config.toml
hidden_size = 192
hidden_act = "quick_gelu"
init = "orth"
init_std_qkv = 0.0678
init_std_down = 0.0
beta1 = 0.95
warmup_steps = 107
decay_shape = "linear"
max_seq_len = 512
Each number is 500 + 40 x the weight over its row's rms, rounded and kept within 0 to 999. Layers, rows and columns count from 0. Numbers have three digits each. The size before them is the row's rms in percent of the matrix's.

# up: layer 5 MLP up, 768x192, rms 0.266, rows 668-767, columns 48-95
# down: layer 5 MLP down (transposed), 768x192, rms 0.136, rows 668-767, columns 48-95
up668 076:478499444464485479549572489569541545535548455452490428469540525536547540511524562502488571491469552510492480473437556527497499525514509527450504
down668 083:486495412476485505459552514481572559492520485502493457394482451440453576527470500510542566479415520542452500521475535477514477483460542394549514
up669 110:484466485503506438544531480524523547559460422460483537423541550505380498511525488498518475470455452489589459576500514488503500481492480434498480
down669 106:578498527501518519507542512560483480473462474500526504506533564549471564540470459512498443441530518462498468540535451534519541463543471479488526
up670 114:528537442540481422532443516463544519448507515500449466455544449538561470557547529389518437482504450482464448513515516523495536464421447456541423
down670 110:532459576446461546437448526508497502524514435539539536434494529495457537539431527451484552498438519546490474486495523449422479528513487500477439
up671 093:501491567557488501467483509393494488559521503507461503579596492506576512502482532464531511501487541497514461487543515457548429436507537498549493
down671 096:532444537521471465537479504472534520515512378489506536475431544512515565524477511577481533423469550469496538467533497538487475439514603517583539
up672 104:433497540507499501468543477494447470550516474487505474369524479556520527559481499527530483494524501412521476505472569522497494510504506547421567
down672 109:551468490427516457470420465512546508547481504478429444534530505517581429481491479459528554471537478501480460545504519553484462485471503440556518
up673 104:531544505489567507483466506510490537538488463492484478435492550529479559501515575471485624567487524473513555464533457498431394500472472588497578
down673 098:450493439491493432474522492469445476524527453562483482490479527496489437476481478558468448478531451496452461493535487490514475507552433523516511
up674 109:561497505546451492554583540508521490432480493447529468576513545490502512549596502492568499553503446473534491467568583450489482525434454537556462
down674 113:497489548547507452464467528537448533577453562447519539506525537500459459550533506554509539571512439523594529497464494465518490457487398445553485
up675 102:419507514456430504508432508507543492614503504512485523484548531463440480464503449462477468442525593581496465489505497512513507515540414527551522
down675 103:476516498489454533605520579512561532508480435541534470536513467473508539441472472598503486546550551452541442488524453515498400469460529445531529
up676 098:543568506564485558514482501535430487559517491535471516553507485492625464453474558504515478463476540549486552481490497615499546439423505493548547
down676 097:528510437537473484483432448485465539400435502548525529498420455499457498509495518440528506495466523533478582513556457506523545520463559635481491
up677 103:533479544452554561440509474451498527409475520497487548549466454483472515490440586534496452479538497515534535599458513516525597495595560525467467
down677 099:490516493493466503453500516502563539451579539518505474485471576502522510477457510415481491559443656603545538567524455484499453542548469462518521
up678 094:497452579545406554520528510479459448402463529435577519530444515465506524539491500471379492524484436560507469494478597497560521473481538409460522
down678 099:553486541532527471467453448479580468460498491514509480467479502601491439443499444521486465481525575571481496515496554543540578603486494486517552
up679 096:469597511530445488490501463483505511526489494506443511495506505449445529461547505484489501446565459597446540525473527532515547509536502502485470
down679 092:538478463529492494534557477514549528632490503495494488455488412536540427523538446461588500452571509472480535545507551527532454507504483514446488
up680 104:530531566538472499546520511413460530509479494514540480484530497482483453500525519506420497457483494490436508563497483524462524496503476484550499
down680 106:484534541493502537480486539430516475477566565490574466467473534501413526469462534517398509493520469522500511506533467471459507520525504547508552
up681 097:569486476551541468438539513495476517563464480452485553461453525484496555415488434500503501480467447439491507468572534469549489496453440470491470
down681 097:534507524490515521485555504497478491529563537580492478522503507548450545498420517613495551448471498510497525482516434486593555535511481467512527
up682 089:554454471531520568491510462450498521524430441523472535516477507480486455491484560521498519550464513465498548510435516463495523504498520524541497
down682 090:436465481443482434426528514509523541458512545518445476484586538522474432536457580499469493518510499506521509474490509445525536452551546506528459
up683 088:511499469476485597472470461573572475560520436422517524488491546433523482500532493475529611484548511460490517510546500465470509435480478492440474
down683 087:416460455460444484466415518494431533535538515464539558531510537443459456462517512464510567540456530484509598486583520482503504426493541487559490
up684 096:524519508523571464449440459460552519502479516525509500505578503527457503509420514500495550507502402484558529444438452554479515416561549482453486
down684 103:492476551409529458517510435421492515503471469513588497578479557498482614496501513492506492527495504528533480461490510515500492516508585502458485
up685 093:484552462451432484491494520477477501511430540467455479479464514523460455513573475452545463536480471534518414503560528475519465484546429483527538
down685 092:471507495509518457481432492453479544554523496503525461477449485524480550568480485485515523418508537524490545469465458547528521513525488537521496
up686 100:445492467475427522443454443462549522470436468461579500469472456529468408436498470553468566503526500463487470525471485452491521508510492385457489
down686 103:440488409538424551465538482423579526449500472455595589522552541500495533460505474466528497476491515507479523483478466486508442505503488468435528
up687 088:523535508509473503477563467542508482485498500468496423518475495553462455460568532459494536613516475503532489481509505528559475451515512516435424
down687 088:511444455482428535542558517402476517514517551513484473492501492530488409466567468493501427466512523494502474523471472473468424418553498496499515
up688 103:427547426509532532471451510594496540565527552449479497469529483473556515499493478529470492459430517499542543502501379546433462471530511519536413
down688 100:506546517503492544460526471494466465509478497537531533546488531477475468539531456464455485476501454568560581580541480517460545622458449531488476
up689 111:482592489489473557510513485530547572494479546453492484427496567480533550496517482546442506430495577457556448506515467466521506482423449549551468
down689 107:578495442487492546512536498440491469460512459460492436550466468491471575494480462513544501451521461545535458485489574480551538518468461479514540
up690 106:503478524575550550470506449500512571554493507515456465495488465557495548550598460561466540416516519436554510569465508555583565505563524535518562
down690 102:551527478445585468543556538426475504516525423442543495516496507558442575448537612496502482501505500527595455507476561489483446504498477522462433
up691 102:448557488472463486504532525508506527489483502487542531504503557498509429393510536470503490474509381421534464480455388522533507479464468530472492
down691 098:568488523498543529433531492507486487500535522536510462508523497451444574576598472480488487454504529493488498429483498540550552502501490512495490
up692 104:480495431508447524561499510485468512495461486497498505450455523511477505477513480476455490505458481495499436489472480468541524510480539522473503
down692 104:470462471468410442492572482511556474524503545491503508481566491470515499425485526506478525521426550502452467484560546506552399612567582578515539
up693 101:549442510493482553557480498471480469453556449465440497539480497561469426545493515479527542507581558482492471525520452423479501427508518491531509
down693 100:516491521455435512545399532500433576505520475493533484571518414479536486483539590412502458536472429503543559561488523553475472446483574515477519
up694 112:476526461511574489508514502516495455448509549559501539514504518480427497505461503475424541436533499510547478496494450529549501495575458541535470
down694 108:497497468560518492477537545554475494567527473520528508469561504483550454543456533477550500450490501471545551477499448508455476531490555497478475
up695 100:382469482496465430485573515503486563547497510472515526420489492526458478483535527536496554469508502506475425464461508490466464498387506517470519
down695 102:519516504514447522440455475517502483421467478526495453491479461501525536503470503489513520507510550478481519411488507532477407557474506441520540
up696 106:483457477507470541490513509504560475498498453498513511500524437525538528572485500500597464477573527490479512597481469529492463493512586493486470
down696 099:490463489473516572539541522495494538447459468491534523462489545547491488470483469467449474439479468530513492522514423490517573496544440470560583
up697 094:510499474446539496552509505520438496510488470549490536541494493538478535526448482562471458492513495519422463477450460469536456491509471519588547
down697 093:530539457524527501489576500532530537417443519447511494535466500515511526493511504482500510549459540465489531432476433461472508494510447501554496
up698 099:516538518516500564473514471419461489508494423478430541546552473536545514558522590541538508516556452461522485508488507549484548494470491490486553
down698 101:480492459540526558561504503509426541527431519559469518513446542473531480496458423456540523541538445564508502496546440518476445496478471466481512
up699 089:486497492455547560530506534506498527490489568517424562472496399426440508465551562520516417543554457569474485509522482475399509519445448535525477
down699 095:454507479518509565466503510481523521566557455395499485495541517506487446548442446559469479509452504501567395501507484515560455515496522528449564
up700 103:500550484466538496561526466464548514468458537469505484515570483594456495535453548549483516452532472515507459467486472478510571476556493477390415
down700 104:477515418521482464537482554489460488549481482527513584548506480530372434532478526451495509586512486452443546471527503484458474473489517442456500
up701 100:445541466543573482459555552462470534526487517476516460489554423518518506554542507524470504472550504524480494500542501463502429494568470573503537
down701 107:506446407545541531559483511535504426516478516484441466465442476477489496495437600508510518494538499537472499410483463481541536597481445518517482
up702 091:482518381466527508510515429445528508418436480470512439446416481456441462500601479433480461546470482511467459506521473508517498471521454546494564
down702 091:521476539519561492449568483546481629446512437471492522551487501523522474503477489509483459524466582500489492488469506535405507500534492516505441
up703 106:520524445535524526531500573464511509540505506533466533536519522467518528515535495523461500445493513505521553634473443446416506491538442520571513
down703 108:508431487458521436510518558444572496546423499468582499447546520509469462492484519484539510456543470472451542578487519474434490554534544504539520
up704 102:526485553525561492581553484525468472547548513554509515447542407453531498443519580479525451553467532471462443486460527533497525467509552490459434
down704 100:481553478557513491510494458482506539564559520525514464504443483463496527435457440495466446515482444592469512452459482471481500550516434471484398
up705 101:455551535506459514519490512521570543531532505497513470422485463517459464491508551576548498464594494491522494466512515511497490549489483485534496
down705 103:499472524456516451485527501515483496540558493452545478484484533462542526496488466557561443480468526477555510536555510509519518581497452496429488
up706 103:516505537475490553552538532465518532491480488490484519475519508458477498549505428524489466443526435575515486440469542518455505500430533441524494
down706 102:548532466491538472454442522448469491495534490499500492515431541485520468509518499549499580471466428466548549478501527490564531492542520482473440
up707 107:465516478466382619543492483499508448452534509584475526463555532532451516587527464528507504478527453575585435521464561447499520480533501466478469
down707 107:495597481498532462506513452513523504559470437494580461472489494527457459399478514557497458444446504483526564477510449478481519500580473452485484
up708 109:503467508502548489440521508510516547515475567570499473462523495518499514482532575502456485518479452535531482510498451512508501459468514478518458
down708 104:511553529449498460477518471504552434458546496511519433493478547499456472492527573568470472507440470393461499508495539476534574510516465445426483
up709 089:503441485487527467475560504523528516553473571562484472527562505475433546437468583529547451573517480485461467506574520497519580459511491497479493
down709 092:410503444518514477555515497505503480552515507497523544528467493511499542521517541534546486574476489417461538558517485488497539495487508548458489
up710 094:502560465508480436550481560541461501466547556453548486434522575445498524425488479421520533456496485447517510440502390524512572550546427474563548
down710 100:530473537481487454487484411519451543570556452586496504505504517519544451528480559440518490510526456561552501470514555459525527530528525500535548
up711 105:473443546463516565534475460461524472460429509559566513421526573509521473468528519539469495458462546502496430472540492435549499466522503491406507
down711 109:534507480466482451488426457451461453487529519487524519502520534528453506508527482474506440558523571553362583494549554462490555497466496468476495
up712 093:469443493451510535503467562531537491494490495523485549460473421519529484534484530522513512437518444404439486482532441380464533524483476458495511
down712 097:543578508471503481576443545499550485518488542492522538482525539516506526496493512491550503423455452563424550549521498539476487539565472545439497
up713 096:525593509388490532499488504493430458456491402516480507524501536480542458604514479504426480535481500478563510502455483479538481473465474480435469
down713 093:534511529532499490498457488507478517534449456447500505605566508534512485488537555473506459542439492505467480550546464543544493515501485461558446
up714 106:414547514534509475576583471468494482460479535487497480548556504505459468532533488493419495504587512454494384449474524513447543451471463433484477
down714 107:428476476507506485516532531480482541501516561540489525463518551545479446474466488450560512484449484582485486500549509524339485483466549508381520
up715 109:516552491487455542482522507549508474484505474529414510544540449502491498539490446419445487498511547565467413503526475514499506410562489479455474
down715 112:529579455483533549533450555520532470546505531488487514507496466510474538496474539520538496605545512452549475587535537535444503497430496533503377
up716 097:516513463430439458524530524548422499502477440548490630497478453483482558464499455499522480508480569485444458487522519462480484559391525485452521
down716 098:535503493441528386494473567482486484553560504448585548492480540476524467482477507513513454425444462433488538487508509486518535532503516468494507
up717 098:536458475568527561492439456502435494556466510500557422514509501470483534538502511485479579431538477451537569448499439499517492504571507534493505
down717 100:521512480555533491547492444534533567448463520516538458498458463523505489434553509487522433539553517443415507500506513465498534587551494516476570
up718 098:517504460447485453537518520515493443517501461467541490503503450466493578452498502424454503531457498551466475485492439444518562462588539447443493
down718 097:426452500486557482498469615498453440477532542535472552457451523498536473567488484576523521468520527599516518472483414539445473497490475530612452
up719 091:484524463527497485525431519520498468510491455464487552516423553484470535434507474558479437501545453492473531490481491557463510497539453533416492
down719 089:542485495558538510450574498476577482568524493504550466498517510535473525555455520442452448573514471457590488582482427436575464499422493468550474
up720 095:498481488458567497438522539542552498515508545504545581474574500528566554581481533486447540453475463520480493548541523407443521501527492560464510
down720 098:439492497477530521420518479496470463475464536455513511478510443519434466440529492533537472479526511542505538541494462569515495480530520471530505
up721 090:487579498522462468516508521471530453476470492524525526470488511524449459545536500443498495431501484432613462555514453548517577451468501455555552
down721 090:537498424464490549506459553518542526502485529483522505457529457531525537503518520511438529470455523447541545556512432474473498475474402474523525
up722 103:454579534540508463537466528466500501513498478527421480574482519561452531567503531519507573548573514517430484515529456501485508489566490475434452
down722 110:490552480498528460564545567492431468507389442451469502444481528505450478517522549507446587455481547491472482450444485573493462539505524434472513
up723 100:520476492518384548480514490500465426505456451478530481426497517477474501518537588499478517491419477541527530513558516508483461397504479533477502
down723 102:562450507521595416457494504447533510447513463477441496614480460537465477454471516445537425537515446504533466516513468493532494615446555553442464
up724 098:540461475422519499395548565491498474506462529459469561471507534507417479505554483478515478523479496559432544495405554500497488476490425501456506
down724 095:518470486523531502523500530515495544446430455528474479456474531489587537465437553491489451526545495415574460482525463511534509549548461551507536
up725 095:510469497476511551559456529572445470590466508541504541472498554408485418478523461441509459494527556562471470529451514534532491597512518516465515
down725 099:477440516544501529498500533446569560513513526454550433442472535491530444465544449468440479481494460498453433472491563470531544554534530524557507
up726 086:411491494512412469593515521458533472515461473544517561532496550444527454511481498463491457494450469518488473530499453468452508454481445570488441
down726 088:484495548499492506464539492548539490502484490529442532520506527444456571491443584567447528533531551519464472443501487498526478528558455474500478
up727 104:461554479505499419559525565488479503530514493469526542528493495469461579517517577490453452426453465497497518353483525528581507540486516367498612
down727 111:498571493507474510513494490425434570522507481529474596518534491530512512547544506526568491479445486503460469588466437539464488543465476458585538
up728 095:459508555414568487399436569468527531515554472542454478451543480516435461468469508500440535416527514482516486468529527506502525440488599465544533
down728 092:513513508460465490489522523458485542601552527492456520490470462492469492459495579588563515471462481479472520554464545547545453588528493574456485
up729 080:427524461533461504511504494480514556507515525536512546440501514517494549503514547539497475470518499585519460452442477480518542394480485465532462
down729 084:509555487495489506545546447444495539501515492465554512548515514500564465544538509487461475558566508445506546515436489529510532451453485490540480
up730 112:524446535459506584462540490463570533364472474504438600458443528597467440518547507509489600486476514521489475550521456502517517542464481506457527
down730 111:502553463549529509483491497514510515482508488471591497545461460472537530426524449519503548461505491471539561509421555528501521513498488493556398
up731 093:470532469582507541455455488469470455503517501501523472438510516435522461500472518518488446490443533529483539483471438488479542527554507506522503
down731 095:475548460443441468462551478518545413502421480501478529414523586528406543518538559490541541428525607485458469580468567541560431450553480460504550
up732 098:515487443448477588501521497516607498526519506417472559494489505461524416604514509538417520459537572515515483498527506497516509470438551480498475
down732 097:512525550561427497546520481483512518465480505528613502570447568521512478524496393510520455541502529474556553487512481521500521483511574449476516
up733 094:476540481498498506537546524459497603494529464498483446537528455507478527551460582473548476444429544555481432485533441481551489496555482462537543
down733 100:491472490452474498472567452441520470455519475525458497551557535518481538542572651530521491555522499509448492460526494540489492474466501481498473
up734 085:548537495438468497536580491512506416424443479526499418580477481527520450502514498495414472494488571514448472544520441459489487491482467488513514
down734 085:428474509492465522488542504520557507591506452527566543480496484506494536511566479510462408538485525509449592466516558546568524488508454486511504
up735 108:497462472443444522454537454495470530448519532502526551492522511518455493355545521435516510492450436474503487446374481514515480481542471520497467
down735 107:522535506491478485525453508536507499547471485467496483501499558468531472449468525479487542487503470559501556527528562519439485509491528514499514
up736 097:469436503571526504466477500500485522496528506532506527518442557471434452572477495539473501444481474504513439519521458465490557467544509528492511
down736 096:525514483456498476559423563484544516468484549468430465432527531498522492524559523526473469394507549429519493531497524581472510470590476500488509
up737 109:546559470446524456491423511537468530534422452546489570505463459471496526508516489536480478510456463508491443556448501551527495516477572451511472
down737 099:488511485508464480523505469468492504546485462499524516432497470475555565489479526461448577500433494539503470530483502519479454536497575472549566
up738 081:510488466476521571509523568511541449395545485493467564491500457492432478526499503496499548514563463472408506497517504474531570485429470535436450
down738 085:622459456469487496505515516493485520518489486485476466494530495519497514511542562462515539522410504476519510410520471485511441500466438528532506
up739 112:476489493500476535456454474516546475460538478471560512449430508482532527450550507531577587492439488508506426421518457570465520441500484461525517
down739 113:453538543511480491487478480544440487494495579556462525508516471420537469593487498491435450428456485477522472467544476491520538449565543454453518
up740 113:482506496449401549538489518461549454487448475507493500493543555477523498484489491460563426423449465594517443538508507514440515520558487478456511
down740 106:479519578518508498469507531530450539477524457460447474531477512499429445476465458473465564499419555447463454505540529465459504536523574455515517
up741 099:526514471510527540538516477469508525500481498490465500507538476487556591597524526547500562486476511575457549506512503494543473523584439492546535
down741 104:484586538493483408520530488512506548421546509475482481553465430468487511570381524491467493552404459561534474458534562504518505489555520470474437
up742 102:459544447526470527523531504467461475420504507439454527502478510443574509473457451469558462539483527480542507490517530481505524500540505484509491
down742 102:538456447472461545473481504522457486527591533493493468493485507553428562536494520468476454534551425483517538502451517537450518504478482509469561
up743 089:551531486487512554534507487445466515565497436493441487484495475578506493491514522572506523520497476447447461495512505474518500466464527554498601
down743 093:529512545501562449530454602489516453551462505431460484519558546500515510500518474486463539475559549452491550561562543508514539498548472468506433
up744 101:566568396545482448525475483548503540557475453483501457499538482516488489439507544489542482511473501451538512461525515561512513451534477491498602
down744 099:559489501535511462532488481430547531454530517512444527442502465521512452538406521537511449425479468469533475474483525490507462522564466489569484
up745 102:483424437446477474506498490612430490429477462530540425543484482540504547415488476513496533471511514503481496504505521465463452500512474488534489
down745 098:450474515469535493491524512424551437415604396484479574433481544479459468424467498488524538433530516567510467505491502613530508531497509456450465
up746 108:501530481377479523514536449508574431494522517635471505451511556407540524485492480499454492557607536485494466533490428520475518535484556567441480
down746 104:547547494529539479512526502487485409519537503509525464489536496445388441449517571560537575442506486491482558509482466424490476500486485565547579
up747 100:487510456434491451459552517578432552582516553429458449501492484515534464513481559468364506459507500491452492482506450526590502545484426516491528
down747 101:481487522501457476553607521591535553456520483487452589521468507528459511534564495508544586589415473492510502554546509544472468522516503598500475
up748 094:528442527454483514530533462472495494471539456574529496473535498537492553519519466384468487438480482452490447488537417523485513447507473516521461
down748 095:558479413470460528534560536513475466515560438506582527593486428570527590474448516466441421513500514446542495523436475491541479529493510546474586
up749 082:476494491524512511477517476533423485530433536524564457534431550491505513556514499569515503474500458505506493483533492540567477398566577496503564
down749 083:530486467474523396536496509524532512437529539491484526472424545550498457490485464496494512580463537548494367442471547486405488469484482480521529
up750 093:475463458519496447514497553477433564546496458494460524485477497488568534455524531572467481511546513459501483438503588386468525506571532510592514
down750 097:518476452547520512527534446442491582535535520511534458441544500540476427550505530512464469573481558484511509496441562463453447486442484464445486
up751 104:527515502479486494483544586474595441483463524451479478516503500493455501487500424449501598493493434525474475463442432502443506493442496523492526
down751 109:531489513584490468505436464504539503534508515523547484472374426522484533459496459479451483475455448463450419446480526495508573484496563544523507
up752 094:504453500494404553481518571545557461480534489535511505526457499528531473463495535601504493503465532448536493465503482476489458501502377470470516
down752 097:460499508496533611560487522514533450458540535531479477526527478500471518586504522501525515541461453473526477519515549464574460509547523511501498
up753 104:538513534522486493512496497448384566453523488420520505549541489523529516576484538529503522484454537478455508471546490443479442554480485492450495
down753 105:479529553508464531483484522540525487369485460511538539516470493500479469409550517511520475459524461452596536483474571496484439513480540502540572
up754 100:542456455499439542484558477507552484479428544521499495492515547486510535509527511477469428483488445505533513567539476500514478545496477497407537
down754 096:577499500481567477448495508508516491512525446532520542526502517428553439568571527505481479577444486542502498486486542559528484455536570484524408
up755 102:527494529557452499457481435477525433552431468455506536435484562421546470579532510516402543484476541502552446460524436536491508405521426500488465
down755 104:489522539575573504515503482453501508479464512502453456441562579466516495475388534428466475508493489556573537521541530466462440453471462603533551
up756 101:555459509570521434516583514470549414551477491530467543531510550506537504523523465542524394535516516471581458537485386457517501494483529527484454
down756 099:483506543482509522511481460585487491514535477501563512536574473476418450488533598506501524492496407516441504475445491533484540471470522490446405
up757 093:476530497490495470486506534446453578525533543523511475552545498508588565484510464490463527573477506487557488488468548521425541535505529431447538
down757 094:492476520521520507471484469469468529512445465493488544492521496458451517519467565491470558441426544501479520462516514504471521540510504408477483
up758 094:512497428540521481516486561548474489522476567478459533452439528485510528498488439514525506467476461466552459523479543438518457522461532544520501
down758 093:426460436487443509528465523504498556507496523502396517570450503470483506484482549565472520506535579487494567500468567519532464458525440502488422
up759 099:535432520545485531525545500503511505473560489547445511450476617463560457537523485526510511492487422457553464516509466486503421499524571584504612
down759 104:560484511480540474525513513423416554505469539503566519526441491509511462457489468495553507464445477502507508515523507584518525492442573433545480
up760 113:490420525479557458524500546516517488512544466523514481474542447501516495536496547489577491473521548533556503530521475453525482449545530469453534
down760 107:522527464539487544484499546493514448559516482535561448482538437509537448490526513494517501556538514526497426534526445495535478559495465545454486
up761 092:445494452597537468466554460526461420522507530538502520517561544506488521509446496532482418493538509478539459425468389461556458500526466574492460
down761 090:513457524526531504554548508590529545517454574501518500518506471430455466439478483496497512511547476458477497456500513484517500575484510431470447
up762 094:547465518489538428527505498451523543530380514550519457503556387456526581535546421523473457580444528527461478573480491464480475454461520463457521
down762 097:549474478572467540468533475478491399544474535409494560468525494562559538467528532446545524456518497515406527531484494494556436480489501515475466
up763 091:524559461520535518462468534557590473474465538594456470482483469535535458501477507521454459486551497496516440461483494534489532441458450564462575
down763 089:514542560511539492502443521536513510458517502507540519527540530526513502474484495457511495568513517546492581527503500451470466471523524519519497
up764 104:537455488488456472499538519503520437521413532495519549476491555503541476438560472485462487505469460416515471618530465499476497528511499512509513
down764 096:460455511494547449456521463524445438475446464566446512437594527533571538458535530429487451469481521462558532461495491516538505511556486510500424
up765 078:434564571429544471526472520490511502520490555503489495534541456490440474578504554539530527571525453540610455425567524548520518466553488520505482
down765 081:453500531475553518561442479449417528505497537580503481536501591473470567520457471574456495601522455531460463562512431500499475510559558541452550
up766 088:526522510498488526522521483450619490534465441537488577476489449511504502495514518504419447517541512477492493427440451505500523449482513544552574
down766 092:515506575484512525459522525468524457465485505493484514436531493518446456522538509453509460487533513516488494439510480562532472467465570453510485
up767 091:477495429517458554518474463453475531468480477515519497564511505521542525618518479540508569401531515504509441451519443432471466464438500406483487
down767 086:485483518476485471482530483502505490502484519466487535501498472511448571475525598548529503522540495549454542512543476564461483472586566501513506